Each number is 200 + 40 x the weight over the matrix's rms, rounded and kept within 0 to 999. Layers, rows and columns count from 0.

# layer 5 MLP down (transposed), 576x224, rms 0.0614, rows 293-334, columns 0-55
208,166,286,269,231,131,192,227,243,232,216,182,201,203,213,205,155,226,198,231,291,179,156,141,272,230,256,252,211,167,186,167,253,165,181,196,198,118,192,207,249,199,137,222,250,176,136,151,198,143,235,254,217,281,220,194
182,209,173,216,184,259,204,193,227,262,184,207,138,197,156,204,267,186,206,217,170,207,208,185,198,152,146,241,181,196,165,185,127,237,226,171,235,199,262,180,228,239,250,276,246,171,246,185,209,275,182,170,214,197,186,225
167,256,218,182,172,224,185,168,226,244,236,154,195,245,168,159,210,223,264,165,252,228,139,150,137,196,164,171,178,260,171,190,232,185,195,190,222,146,248,207,200,212,136,242,218,192,213,175,183,258,175,179,261,189,223,167
200,180,236,200,226,228,234,237,227,255,237,199,120,188,187,190,206,149,174,170,225,236,183,215,195,156,210,200,200,210,193,213,205,234,201,222,207,159,199,205,213,254,223,189,227,246,245,203,192,261,181,158,254,188,231,133
159,190,194,211,234,173,281,212,188,177,240,220,243,251,238,220,225,231,126,177,184,210,222,174,179,195,226,206,275,226,223,125,196,173,267,189,163,235,196,209,153,166,198,181,153,146,186,252,181,126,127,191,145,264,236,174
116,202,255,184,136,267,200,165,213,203,210,157,152,295,219,167,194,245,236,194,136,177,162,237,197,158,201,268,219,168,158,219,196,201,206,203,238,177,238,263,181,219,195,183,300,181,203,200,189,237,250,235,201,228,199,138
224,198,270,186,205,155,226,177,172,264,200,221,193,134,171,206,199,253,159,192,243,252,176,196,182,205,183,143,138,148,167,140,264,219,302,173,246,186,183,175,231,208,227,230,169,145,148,135,146,271,205,151,210,169,210,172
247,202,218,173,129,307,136,152,273,208,171,254,159,228,261,214,211,195,208,177,157,187,246,188,111,237,174,230,170,214,233,152,186,187,259,219,232,151,236,249,203,168,211,187,104,212,196,174,205,261,92,172,232,116,153,148
232,228,163,173,157,148,221,255,206,208,251,272,151,224,199,224,152,194,234,227,166,188,184,155,194,201,197,122,197,238,166,245,197,205,201,155,130,228,113,223,185,157,235,239,148,174,243,217,171,270,185,223,125,168,211,193
171,217,224,178,202,235,157,263,177,218,282,181,139,242,175,164,210,208,268,187,168,213,194,161,107,178,210,266,165,158,186,230,183,317,151,237,236,226,202,234,206,164,182,250,212,209,227,229,210,201,280,216,186,124,186,232
215,190,196,198,252,165,216,225,195,153,226,168,255,157,161,306,229,222,237,265,140,138,138,206,210,215,231,184,214,247,185,161,239,226,150,199,194,217,227,154,194,255,196,246,135,199,212,172,214,180,287,170,226,283,187,183
198,257,220,102,225,146,203,208,263,169,216,286,169,166,253,161,166,209,165,140,210,219,144,181,233,185,211,131,203,157,161,236,163,273,222,195,178,182,227,274,196,125,244,260,223,267,241,246,230,177,162,173,155,185,140,216
186,195,233,263,182,130,296,202,179,195,209,207,176,190,179,211,217,219,194,253,281,177,204,194,242,163,151,175,253,150,205,200,161,176,253,156,159,225,125,230,251,264,197,194,248,148,156,121,162,221,242,231,246,241,176,198
162,191,108,168,185,278,182,175,143,220,129,218,187,161,178,281,222,172,142,237,211,252,162,170,242,169,291,208,197,247,180,215,146,195,204,232,158,99,232,177,236,238,205,174,224,238,183,170,255,184,206,303,189,186,259,195
202,158,214,215,249,164,220,187,176,217,195,101,172,256,257,259,183,249,146,223,164,245,103,228,219,217,232,170,175,187,173,103,245,217,191,185,217,172,183,239,218,222,176,223,204,250,150,213,111,122,260,223,166,225,198,210
191,280,184,258,154,207,145,209,155,230,194,236,190,241,209,181,141,168,182,172,185,258,216,212,132,183,206,179,260,167,217,195,172,150,178,205,214,245,238,164,188,237,228,263,224,205,185,223,146,213,195,185,154,217,186,119
156,197,138,181,204,137,224,170,198,175,191,232,245,184,174,203,230,195,205,196,210,203,133,179,188,206,144,281,165,250,196,184,195,195,234,134,165,100,157,138,202,175,192,236,127,272,183,205,244,172,218,175,178,185,202,172
130,266,153,237,145,163,163,238,219,232,219,167,220,270,193,157,244,277,200,202,227,230,263,196,187,207,202,142,236,151,235,243,249,182,224,194,216,227,195,129,161,289,106,196,238,174,160,215,145,175,199,188,166,143,175,172
210,188,204,228,144,164,214,233,194,145,214,189,152,169,209,99,186,280,235,181,199,138,265,251,209,159,149,274,162,292,298,154,270,233,191,229,186,129,133,237,159,189,178,174,161,207,202,243,206,271,192,240,194,225,233,179
196,195,241,168,142,218,201,190,188,152,180,151,152,165,201,218,216,178,197,199,121,211,244,180,224,156,204,186,199,185,271,195,154,264,252,180,182,154,211,171,161,171,196,181,179,211,258,183,193,183,185,251,196,190,203,192
194,160,151,187,160,158,190,212,137,158,218,186,156,151,217,280,215,186,253,219,122,148,241,157,191,179,210,205,238,154,246,222,178,233,237,201,200,201,237,182,127,190,201,261,258,200,201,151,239,196,276,170,214,206,205,155
230,153,214,237,90,114,235,226,226,198,251,192,170,198,186,161,247,184,202,109,250,167,160,165,155,251,191,201,125,211,248,229,209,252,201,258,212,211,195,201,192,141,205,187,198,245,261,207,238,257,208,210,199,168,201,226
283,162,258,150,217,120,154,182,198,169,253,255,221,181,133,188,249,106,217,270,232,135,188,230,192,280,173,211,153,238,224,165,148,189,154,215,181,249,208,248,163,158,238,125,170,216,213,162,193,296,206,217,178,188,111,129
239,201,235,184,231,166,178,242,218,239,142,260,203,209,213,170,185,197,252,270,117,197,246,168,208,234,163,238,204,202,183,185,279,162,185,178,156,111,247,156,197,226,236,243,190,140,132,234,180,166,197,196,227,228,76,154
171,228,188,151,184,263,131,191,201,129,247,219,169,214,254,174,112,173,190,177,218,170,209,141,136,240,161,261,175,190,237,166,211,205,215,205,245,197,188,189,213,162,187,163,216,235,235,169,132,232,231,257,273,191,251,162
228,176,204,246,197,201,220,195,199,197,154,208,152,245,194,182,211,185,179,207,228,191,210,195,251,184,236,142,253,195,207,199,243,196,219,148,228,144,246,193,181,197,179,128,241,216,238,219,117,162,254,134,207,234,220,229
226,256,148,212,229,158,215,177,192,131,156,201,224,161,119,146,220,194,227,159,232,199,199,213,214,188,187,208,230,224,235,177,220,168,235,269,157,201,172,179,175,224,259,204,172,161,173,149,228,169,141,149,231,141,262,278
227,242,265,191,170,174,131,229,175,173,227,150,265,153,211,174,136,235,176,253,161,214,211,177,177,212,228,211,228,270,219,233,157,221,208,202,248,155,179,151,187,196,230,226,196,191,190,206,205,227,225,194,221,210,186,228
199,201,209,198,98,223,205,275,202,186,124,136,216,203,247,249,130,197,224,215,276,153,265,242,186,170,213,240,157,178,186,192,171,198,106,228,182,264,191,250,242,202,197,265,140,120,207,187,178,246,206,214,171,157,206,224
272,178,159,180,180,199,173,144,184,158,202,197,198,178,244,196,210,176,168,182,80,209,142,222,267,283,184,159,151,237,234,259,248,218,163,119,158,213,184,286,224,232,208,239,144,143,185,150,147,180,140,143,173,179,202,262
262,181,213,225,233,241,226,172,235,182,222,172,262,260,231,259,222,124,208,232,223,197,213,111,226,223,166,234,211,235,108,131,167,192,203,243,176,209,189,170,174,175,211,191,191,199,159,243,214,201,180,261,182,287,178,163
209,250,221,163,258,231,233,212,173,230,142,229,222,141,182,169,215,208,214,196,124,184,215,243,196,256,169,224,241,147,200,185,209,168,159,156,172,254,180,223,188,176,253,209,135,263,129,164,234,241,184,153,203,162,260,166
160,186,192,217,209,146,227,226,125,180,200,257,103,220,164,185,175,294,297,213,182,242,158,164,211,208,166,153,193,186,206,186,235,227,150,271,282,180,239,154,174,185,233,255,199,204,221,190,204,153,169,151,204,190,239,151
150,211,169,197,195,232,241,128,159,199,271,192,136,221,243,202,244,247,297,321,246,208,193,162,242,192,194,229,205,190,211,202,203,223,153,209,179,194,224,264,166,238,250,156,233,263,170,228,138,160,223,150,246,166,227,252
177,193,191,226,238,152,230,235,216,219,238,247,182,214,260,192,211,210,189,229,245,264,322,223,235,232,246,230,186,191,207,239,127,219,207,232,236,168,233,136,163,217,226,184,186,162,219,165,199,178,222,193,186,150,228,206
114,212,169,156,198,227,156,191,251,224,234,175,270,198,107,156,182,223,172,202,192,200,185,227,146,144,96,140,168,216,194,139,177,149,198,121,175,247,202,214,205,146,232,193,196,254,209,180,242,180,241,177,86,181,233,191
185,191,196,207,264,192,185,239,212,186,236,212,225,176,203,258,271,215,148,255,288,204,199,188,151,138,181,143,184,230,141,204,206,178,246,160,202,271,164,223,140,249,209,130,201,191,201,233,234,208,208,144,144,200,221,108
231,213,231,188,253,193,253,217,218,139,150,177,163,136,208,176,138,261,89,196,203,160,237,261,227,250,219,283,241,185,118,172,196,196,143,152,152,220,153,243,188,238,171,186,153,212,183,204,246,215,225,96,159,198,226,185
228,164,242,227,202,119,170,235,162,181,234,175,238,160,246,169,154,167,175,197,143,211,154,275,223,207,246,181,196,135,228,251,237,122,201,195,212,207,238,187,239,168,235,248,181,185,156,236,211,146,218,173,208,187,144,217
147,186,202,175,219,166,248,214,156,206,200,100,232,184,189,110,192,279,198,194,202,175,185,222,223,240,165,258,273,197,255,176,213,264,208,159,113,184,188,169,176,232,165,146,178,226,168,242,239,182,298,153,217,239,195,166
107,245,193,169,247,185,174,181,205,225,229,190,213,245,120,266,186,258,216,170,204,152,199,172,146,150,241,219,268,244,195,167,247,165,273,211,193,243,247,221,234,206,187,215,202,240,224,158,227,186,219,197,184,263,224,186
209,248,131,172,143,255,228,171,212,176,213,188,207,187,91,241,211,177,127,237,195,119,215,217,230,197,186,173,203,224,199,211,130,162,145,260,252,234,184,231,240,156,225,150,231,198,164,262,192,155,164,178,222,189,190,247
# layer 5 MLP gate, 576x224, rms 0.0613, rows 294-335, columns 0-55
137,241,196,182,239,185,137,285,190,187,169,294,269,223,191,149,195,216,290,174,237,288,211,234,188,220,234,220,227,266,190,184,259,209,259,252,250,203,230,171,157,155,216,226,218,223,166,235,178,150,175,166,164,270,225,170
139,225,214,224,164,279,195,223,281,190,242,185,240,171,178,237,185,232,231,181,201,177,198,203,204,199,166,193,259,230,177,182,192,185,146,147,114,143,279,212,145,179,242,252,134,191,213,217,123,269,192,214,196,189,124,193
183,217,268,121,296,247,204,207,161,274,170,166,160,218,197,151,181,188,212,182,198,251,219,254,142,197,179,248,255,233,250,187,170,169,211,199,190,233,175,226,141,210,184,183,146,144,190,194,176,208,201,181,207,170,167,156
201,243,189,241,244,201,318,211,194,273,138,163,200,211,255,133,195,208,173,246,246,182,50,160,224,133,227,147,216,160,227,248,115,288,220,153,193,219,264,151,151,194,204,229,198,264,273,154,178,226,223,197,258,233,224,196
193,268,211,118,205,278,251,214,217,187,162,166,192,228,263,233,138,261,234,258,205,160,249,224,215,216,223,194,193,192,266,176,241,195,227,220,218,161,263,244,172,193,124,236,203,277,227,215,231,238,101,180,264,235,162,199
251,196,124,280,133,280,199,166,180,237,179,197,278,252,227,215,187,244,219,177,170,143,217,164,156,129,225,244,274,240,154,191,258,191,228,187,181,146,222,268,166,233,199,174,131,260,219,206,220,186,238,222,278,163,173,228
209,202,168,176,164,230,216,216,217,182,224,191,184,165,272,183,221,267,218,194,234,218,223,247,193,231,139,186,187,248,204,287,152,246,201,179,281,207,158,230,200,216,165,225,230,199,234,238,155,235,141,180,208,171,190,233
140,188,126,258,175,239,247,187,180,223,159,148,268,202,187,186,196,282,205,149,205,232,206,243,147,212,196,245,239,298,161,178,222,215,219,223,231,174,179,159,154,245,196,128,175,176,166,227,233,213,203,252,243,225,146,219
186,148,279,172,250,179,318,172,189,161,172,214,225,218,200,146,211,239,195,170,198,216,236,167,161,118,231,185,223,207,178,203,188,228,181,182,217,258,223,163,199,151,157,270,160,114,240,201,186,169,170,213,216,195,206,173
171,219,256,186,267,146,219,213,132,198,256,180,149,176,189,118,213,171,188,195,184,182,192,189,133,203,137,186,161,228,226,209,243,225,252,232,235,174,193,186,233,182,182,184,191,265,204,191,166,255,203,201,192,198,171,274
144,223,120,276,225,226,226,248,168,177,231,148,172,207,211,217,256,181,208,261,200,165,116,195,238,200,160,135,160,201,172,144,220,214,273,187,160,216,157,256,241,201,216,277,133,188,193,188,190,134,233,282,193,175,182,215
227,124,169,237,238,243,257,157,132,197,205,195,180,254,150,174,207,147,139,208,142,162,183,214,211,210,210,204,196,282,194,204,254,219,193,168,248,197,165,211,242,203,199,233,212,244,224,211,209,221,221,208,224,198,186,308
145,216,257,165,179,156,276,158,205,152,182,230,291,241,213,164,239,142,225,251,187,236,173,204,172,134,204,153,207,212,156,163,157,148,228,195,200,120,253,207,169,195,238,222,199,186,142,152,169,233,178,223,179,278,178,222
164,232,220,146,151,186,276,211,221,205,208,180,208,191,185,131,204,180,186,139,168,131,140,234,205,183,138,270,203,242,156,156,233,239,230,200,193,181,163,134,236,189,191,178,119,303,203,226,124,180,211,206,226,148,201,226
263,172,228,171,247,141,231,195,216,232,214,108,213,181,200,192,221,249,172,187,153,102,197,256,170,151,141,205,86,224,196,191,130,241,234,201,114,250,130,201,190,240,230,213,196,118,98,240,234,220,219,207,147,184,264,214
143,212,193,187,215,241,268,178,244,198,151,190,236,252,148,167,203,102,209,189,169,135,163,174,246,184,244,168,211,229,139,192,168,183,227,184,185,204,219,200,223,260,144,156,120,185,171,149,261,238,202,194,240,182,140,146
188,257,246,215,146,225,180,204,175,226,156,156,178,260,180,281,190,150,234,243,162,131,167,214,206,232,251,170,226,209,146,188,221,145,183,200,189,185,239,265,183,166,162,165,217,175,155,200,213,127,170,164,223,226,203,212
186,242,150,146,197,228,214,203,153,159,218,170,205,220,167,279,247,266,188,228,189,197,172,185,206,243,198,199,171,186,215,256,175,219,244,215,220,165,238,264,178,212,203,249,123,166,188,175,163,224,157,168,189,203,162,166
237,240,178,196,184,225,222,202,200,249,179,150,181,199,199,249,183,256,186,190,156,186,233,244,217,209,213,218,138,302,189,227,183,173,161,150,192,169,218,223,242,244,210,211,233,177,202,193,176,199,195,175,175,217,211,217
122,208,223,207,189,243,176,180,231,207,203,192,259,240,293,147,174,181,115,230,187,177,203,263,232,191,171,176,137,231,173,197,234,284,233,177,211,193,184,218,230,167,173,137,172,191,212,259,220,249,174,172,266,190,112,302
177,207,230,181,262,206,218,228,206,283,271,185,226,173,167,196,159,217,198,153,277,217,161,178,160,230,202,250,134,201,112,237,236,246,139,227,211,233,178,255,182,213,204,187,202,248,162,231,247,159,175,253,266,147,100,124
128,204,181,164,184,255,198,206,138,250,187,180,142,173,269,193,197,151,209,158,179,155,119,223,218,186,235,232,161,224,172,240,137,141,191,171,139,166,193,176,190,212,231,248,200,202,291,184,172,201,202,187,214,234,157,298
170,193,179,151,252,138,128,225,171,172,162,173,207,194,201,275,153,223,83,203,214,167,241,210,222,232,202,224,160,158,146,134,165,275,225,301,196,263,251,211,173,164,228,243,136,196,222,83,233,186,215,216,184,188,220,222
208,223,282,125,142,228,244,187,207,95,173,179,198,233,252,212,151,221,152,223,180,166,145,242,183,241,197,191,234,194,140,139,192,161,240,185,173,145,201,118,215,236,144,158,216,197,302,144,189,213,168,225,226,139,183,134
201,161,198,211,165,251,264,193,213,269,215,250,288,205,185,213,156,228,193,251,104,218,207,217,123,186,245,301,242,205,113,192,240,222,205,229,217,160,171,204,227,244,233,186,133,228,214,206,218,220,158,177,161,152,160,188
190,188,160,216,232,217,150,221,250,156,186,169,209,162,187,186,207,235,235,246,200,239,129,222,219,150,159,244,174,233,257,237,287,197,219,248,147,197,216,179,192,213,252,174,143,228,187,164,251,221,190,182,207,180,177,214
231,210,194,141,190,224,189,243,220,190,224,164,130,204,230,215,200,250,133,227,169,176,215,263,191,176,261,272,185,192,163,153,235,154,213,147,141,215,125,232,173,204,155,181,238,188,194,169,225,245,194,121,174,191,167,196
209,254,226,230,243,229,186,211,110,186,254,194,265,290,133,212,201,200,216,149,225,206,251,300,214,167,157,168,209,197,251,145,221,210,200,121,124,212,209,164,173,236,187,203,211,185,262,200,179,178,174,260,150,141,173,208
229,275,228,186,204,263,251,186,263,218,253,226,212,151,242,191,187,189,189,149,145,196,162,192,278,260,160,205,196,264,294,187,235,187,277,208,207,208,166,226,128,211,199,164,219,253,175,204,248,243,130,137,207,77,157,153
177,239,139,183,168,226,246,185,257,193,157,171,241,284,212,199,248,146,222,192,161,209,208,267,131,219,224,277,240,197,150,189,120,187,169,281,148,179,200,185,174,255,157,280,246,185,156,172,246,167,160,215,202,192,163,189
286,165,154,190,276,136,156,257,169,187,247,178,150,123,237,201,230,178,116,230,145,270,171,264,171,208,204,247,128,215,161,191,155,221,247,165,164,203,249,220,115,192,165,265,180,178,178,186,227,244,133,148,244,199,214,239
165,209,232,217,190,183,232,203,187,186,246,195,241,206,232,223,147,182,240,281,147,206,241,132,230,245,191,232,220,211,159,184,210,223,236,272,154,179,239,176,170,222,254,158,220,245,242,241,200,212,157,225,215,203,250,255
250,255,214,205,190,230,222,161,235,140,185,254,195,207,217,248,159,190,237,176,215,280,214,199,209,215,208,204,195,218,248,206,234,230,309,232,158,202,164,130,189,222,164,155,181,181,257,115,218,213,129,180,235,207,230,154
203,191,269,241,225,241,244,193,262,175,241,248,203,212,296,155,234,207,179,221,168,169,240,177,212,182,176,259,165,155,182,254,151,175,239,177,190,174,236,169,163,214,235,216,164,169,164,245,230,143,174,246,233,222,200,219
176,235,202,184,167,194,131,196,226,190,221,190,206,243,216,131,175,173,162,189,210,156,182,228,158,164,209,145,256,185,181,213,184,246,187,206,122,124,218,230,219,165,194,210,173,239,157,178,180,179,231,241,151,216,206,195
155,182,182,168,269,214,195,209,228,217,193,194,224,195,197,205,235,152,250,235,141,198,197,196,134,158,206,200,251,200,133,214,178,202,196,211,186,193,159,143,248,180,193,242,174,182,304,198,165,214,229,166,180,266,208,233
175,138,161,151,203,149,221,153,225,267,226,227,239,211,197,198,208,210,198,265,171,161,210,196,140,169,248,241,241,157,190,282,227,215,194,184,152,233,239,171,279,154,156,218,165,164,249,231,235,270,234,124,169,226,213,229
137,213,245,124,168,210,227,200,212,205,153,154,253,150,249,244,152,187,247,150,222,209,210,198,255,119,151,192,208,220,208,159,167,259,237,253,228,199,228,231,179,200,175,131,153,263,220,231,211,153,151,199,159,231,193,227
131,157,221,202,269,244,211,170,200,158,187,194,208,248,255,214,125,155,174,212,167,140,195,169,173,198,196,185,202,285,229,154,190,251,199,228,178,216,180,216,231,205,195,228,205,159,271,213,178,181,176,212,222,218,200,202
209,220,158,238,269,207,220,202,169,151,161,236,152,240,210,200,187,158,245,190,160,256,179,301,239,199,179,285,174,171,194,234,204,152,215,266,229,214,178,259,240,254,222,249,169,203,121,246,154,123,197,148,174,214,175,263
169,194,194,137,208,154,268,160,181,199,196,186,221,180,220,201,152,240,231,86,177,238,215,243,201,157,212,212,184,202,221,198,230,236,219,208,231,221,179,254,148,184,283,175,210,214,170,255,198,160,154,154,188,165,207,214
165,193,202,234,270,204,245,232,150,263,187,161,281,175,223,158,157,231,230,95,189,239,205,232,200,218,238,187,218,145,194,166,120,227,295,254,187,224,182,243,216,228,208,163,150,247,235,223,187,196,259,206,205,265,176,224
# layer 5 MLP up, 576x224, rms 0.0612, rows 294-334, columns 0-55
282,158,216,248,197,191,205,211,178,207,246,154,203,253,159,206,152,175,173,144,193,207,174,186,190,189,170,181,147,254,228,177,147,114,241,204,201,148,191,209,140,218,175,254,192,135,273,232,219,190,268,161,172,257,181,153
210,180,225,217,259,189,239,198,149,277,174,278,249,303,203,226,155,182,274,139,224,139,134,294,185,206,242,211,270,208,255,200,213,149,173,195,166,207,114,194,244,174,162,214,118,125,202,251,227,170,218,194,135,263,129,202
122,175,191,245,197,240,194,173,190,168,284,219,206,187,155,205,100,239,211,161,194,224,241,233,147,229,226,193,198,151,118,159,122,188,203,169,273,258,194,189,199,195,236,296,159,223,194,209,197,179,229,190,150,198,148,232
146,167,216,198,147,227,130,167,215,161,218,195,242,112,264,220,171,189,179,233,180,224,200,255,249,244,163,253,169,235,182,236,154,193,196,184,203,180,157,240,209,158,243,250,224,297,182,209,217,251,159,278,212,216,275,206
199,144,250,276,172,227,203,267,165,188,219,218,188,216,206,199,253,120,174,233,203,171,242,202,199,171,254,309,145,222,179,233,178,202,212,193,248,230,137,239,198,189,285,208,194,147,232,187,230,249,189,249,215,225,266,270
267,228,189,186,221,223,238,130,222,210,107,224,242,186,212,183,102,153,205,200,151,152,231,147,174,221,284,117,222,245,147,209,106,199,248,159,189,181,182,250,149,193,209,245,131,149,182,206,266,131,169,207,182,200,184,130
204,140,265,212,234,163,232,222,234,148,229,255,222,232,135,207,247,161,157,213,220,224,220,139,174,199,168,210,221,155,167,265,304,155,187,249,171,204,225,161,208,214,238,237,208,194,204,235,237,145,244,249,143,140,126,188
181,200,193,223,247,257,179,172,255,182,182,191,218,128,231,196,139,127,160,198,275,248,215,129,238,230,176,277,275,109,123,192,227,173,192,205,194,194,214,156,198,220,198,131,185,195,237,210,168,168,180,197,207,242,254,234
145,240,195,219,178,183,201,214,208,261,165,144,238,166,212,213,176,197,168,206,167,221,178,183,180,178,225,169,254,210,130,160,178,147,237,224,207,228,203,180,245,178,207,205,188,268,236,248,274,198,189,262,214,208,171,216
227,250,181,244,237,253,183,159,211,197,198,268,246,148,147,201,187,168,255,161,176,191,166,185,232,127,198,208,167,217,210,206,279,127,167,187,181,134,201,172,217,215,180,185,184,82,150,274,206,230,254,208,167,194,145,195
194,221,214,254,237,145,182,204,157,248,173,169,220,184,183,237,188,187,216,163,168,213,280,210,278,118,129,260,234,268,270,150,165,226,243,225,166,197,192,201,167,201,201,155,161,158,184,251,163,243,163,248,293,208,229,150
177,222,230,150,211,187,186,195,193,131,183,254,181,169,156,204,187,213,208,177,148,191,161,223,276,204,235,181,178,144,215,262,207,198,163,182,164,170,165,253,212,217,188,150,273,234,197,278,214,172,192,183,251,202,215,212
197,162,218,234,180,197,200,205,226,193,195,157,174,214,196,137,238,313,160,212,195,215,196,186,183,239,279,293,145,259,159,232,236,213,208,240,229,256,255,156,175,197,154,157,228,244,208,220,129,218,245,171,283,173,219,165
262,106,154,157,214,207,183,226,250,152,209,173,267,248,210,264,136,226,188,219,207,271,204,224,214,175,257,252,176,194,212,176,279,235,226,220,239,157,162,225,196,218,152,195,294,236,190,174,239,81,245,169,205,212,173,163
238,120,195,143,154,156,236,159,205,157,199,224,167,213,293,196,172,185,127,173,242,154,190,216,322,169,257,215,207,164,153,225,140,206,184,241,142,160,143,221,208,185,219,189,232,192,228,198,262,222,270,157,242,185,160,205
187,201,163,206,220,219,183,257,234,156,191,96,143,251,207,140,194,174,178,176,204,210,288,244,192,165,167,286,231,139,252,173,176,220,168,204,226,231,235,275,180,171,222,223,195,224,209,184,168,177,207,258,166,132,244,251
251,184,143,169,204,190,222,257,100,187,187,196,255,215,167,211,271,204,213,253,239,253,142,180,230,183,161,219,225,197,249,238,135,233,214,215,214,206,279,228,213,263,296,207,244,185,230,213,186,152,233,212,205,260,199,158
238,243,241,222,218,290,281,197,148,195,163,105,177,221,200,209,276,219,193,180,179,162,162,270,216,189,211,156,129,196,192,242,242,190,208,212,210,302,197,206,232,185,194,183,201,163,170,166,159,224,196,205,264,133,204,144
212,214,228,264,219,218,263,189,209,246,175,182,218,199,202,214,185,198,186,225,235,159,208,177,212,211,200,195,229,242,207,235,172,194,289,240,151,153,195,210,177,152,149,192,175,215,198,145,240,161,199,281,276,273,139,218
240,256,173,236,219,228,190,208,201,233,220,123,221,177,151,244,258,151,265,212,251,187,215,154,172,245,207,235,201,185,189,139,247,214,188,257,243,194,237,192,174,195,229,163,146,249,168,178,138,129,222,173,200,201,175,128
250,219,210,143,217,186,133,198,203,249,236,222,196,148,250,198,226,170,189,221,179,189,235,179,238,167,224,220,181,160,154,150,255,269,209,272,127,132,242,236,196,128,199,182,230,221,221,188,254,141,152,154,161,178,211,175
213,217,216,123,190,197,250,195,166,175,156,236,179,190,192,133,174,174,247,181,188,165,234,187,322,249,227,215,171,196,174,262,119,96,232,196,179,147,239,195,241,135,209,244,183,179,215,133,132,140,215,158,251,227,219,271
230,277,168,161,90,124,198,201,168,170,210,145,152,239,202,235,287,216,148,239,215,251,218,252,226,177,279,251,176,205,226,230,206,93,170,192,171,294,171,145,191,266,251,112,215,277,275,251,236,217,236,177,176,222,223,142
149,206,207,248,226,268,237,232,191,201,234,184,160,210,201,240,179,190,198,160,235,178,215,164,248,215,219,221,191,175,194,176,260,153,167,175,243,178,229,262,162,166,230,239,196,216,259,170,222,197,195,230,137,172,218,333
242,232,274,216,140,162,133,230,232,158,245,159,129,124,206,199,228,115,191,189,252,202,132,181,177,279,289,209,239,180,175,278,212,212,193,200,164,205,265,245,200,175,141,151,216,258,206,248,249,226,245,175,223,183,162,248
232,238,216,147,165,212,168,124,233,277,125,162,185,201,224,238,182,127,110,215,132,207,178,152,166,170,157,173,214,189,159,211,186,262,168,160,227,220,200,212,264,161,231,245,205,301,282,202,146,206,175,201,183,239,223,200
243,195,209,225,162,230,215,176,196,203,207,181,161,213,191,180,143,211,205,192,200,174,216,198,238,243,151,212,231,274,210,227,202,207,195,198,133,113,212,256,186,250,215,239,251,158,172,207,166,244,167,132,197,212,201,138
239,165,263,246,172,212,196,167,241,170,81,308,256,149,188,240,167,219,185,211,219,214,186,177,209,237,231,170,149,193,234,246,214,136,226,269,193,136,188,241,221,143,197,98,254,188,179,225,193,248,177,201,270,247,178,178
201,181,188,142,204,186,247,167,174,175,260,199,216,225,168,154,187,285,214,224,239,166,191,176,179,258,103,214,199,171,217,195,279,227,198,272,213,209,244,205,121,206,164,189,170,160,224,205,195,271,157,214,173,176,140,208
132,150,61,128,189,170,170,261,181,243,189,230,244,175,208,241,286,299,247,180,228,214,285,209,215,198,263,131,166,198,154,231,171,224,187,241,209,226,187,188,200,164,184,180,226,204,197,193,193,196,214,261,267,243,149,269
205,307,260,210,248,181,278,159,156,227,179,229,221,154,208,196,193,180,273,220,184,149,201,208,228,190,220,143,258,221,170,188,246,242,137,141,178,224,238,275,195,234,167,179,159,197,220,229,266,166,235,237,130,257,190,174
213,235,124,181,201,240,160,110,232,248,239,206,195,152,199,152,182,213,186,215,222,249,220,256,154,189,212,301,236,233,174,148,156,225,182,204,225,214,221,176,222,190,165,189,158,204,254,233,192,216,163,171,255,203,232,141
170,183,225,181,165,197,251,202,208,211,226,188,142,227,218,231,223,238,178,148,251,196,219,155,131,208,274,170,268,209,282,185,199,187,190,90,263,148,202,150,267,256,160,216,211,198,261,230,140,200,215,219,112,163,223,161
216,148,112,177,239,188,185,175,268,168,158,165,145,172,203,167,175,217,197,229,191,190,206,214,223,228,305,171,207,141,190,227,239,208,168,184,254,214,192,182,280,265,183,242,230,173,199,152,135,240,200,145,251,283,198,214
227,169,205,187,145,116,293,208,202,287,214,193,238,270,147,184,152,175,180,127,185,185,230,256,180,180,204,170,223,230,202,142,205,128,91,203,188,191,229,208,246,197,171,195,120,213,237,204,279,166,174,209,195,210,121,240
197,211,227,250,223,193,168,228,202,189,194,165,183,272,248,216,248,211,239,226,130,162,135,114,174,203,135,184,158,215,250,148,226,188,215,242,138,231,221,201,156,176,197,175,186,192,206,243,215,171,237,180,197,266,154,213
175,245,178,200,233,240,141,163,289,176,169,254,120,193,269,250,188,131,264,190,176,230,174,120,170,129,189,179,220,166,251,198,228,255,232,168,204,255,180,173,252,234,181,206,219,245,195,211,171,157,182,176,175,250,180,237
216,179,235,131,264,188,167,211,189,235,191,162,183,194,240,179,257,186,194,128,190,273,166,158,284,226,226,253,265,216,253,276,114,181,195,129,230,207,229,261,167,210,172,232,255,230,145,214,212,243,188,218,230,225,218,260
240,135,219,208,187,130,256,224,197,178,179,154,158,166,218,176,178,247,164,170,193,215,229,214,219,136,200,189,177,168,220,176,173,194,199,98,239,257,162,222,238,134,182,215,132,269,248,181,167,221,157,141,195,262,177,160
179,224,225,162,200,224,117,163,202,225,194,215,172,171,256,227,160,279,197,154,244,228,262,279,215,208,212,227,260,187,213,212,221,152,180,228,168,208,198,168,179,158,191,240,127,248,250,104,196,250,220,175,185,136,183,162
200,175,192,261,232,144,185,197,184,237,253,149,296,223,212,222,234,190,177,260,283,181,232,196,177,182,181,187,188,157,208,223,204,186,94,254,182,253,212,232,190,130,201,163,220,245,131,183,243,204,201,150,230,195,170,200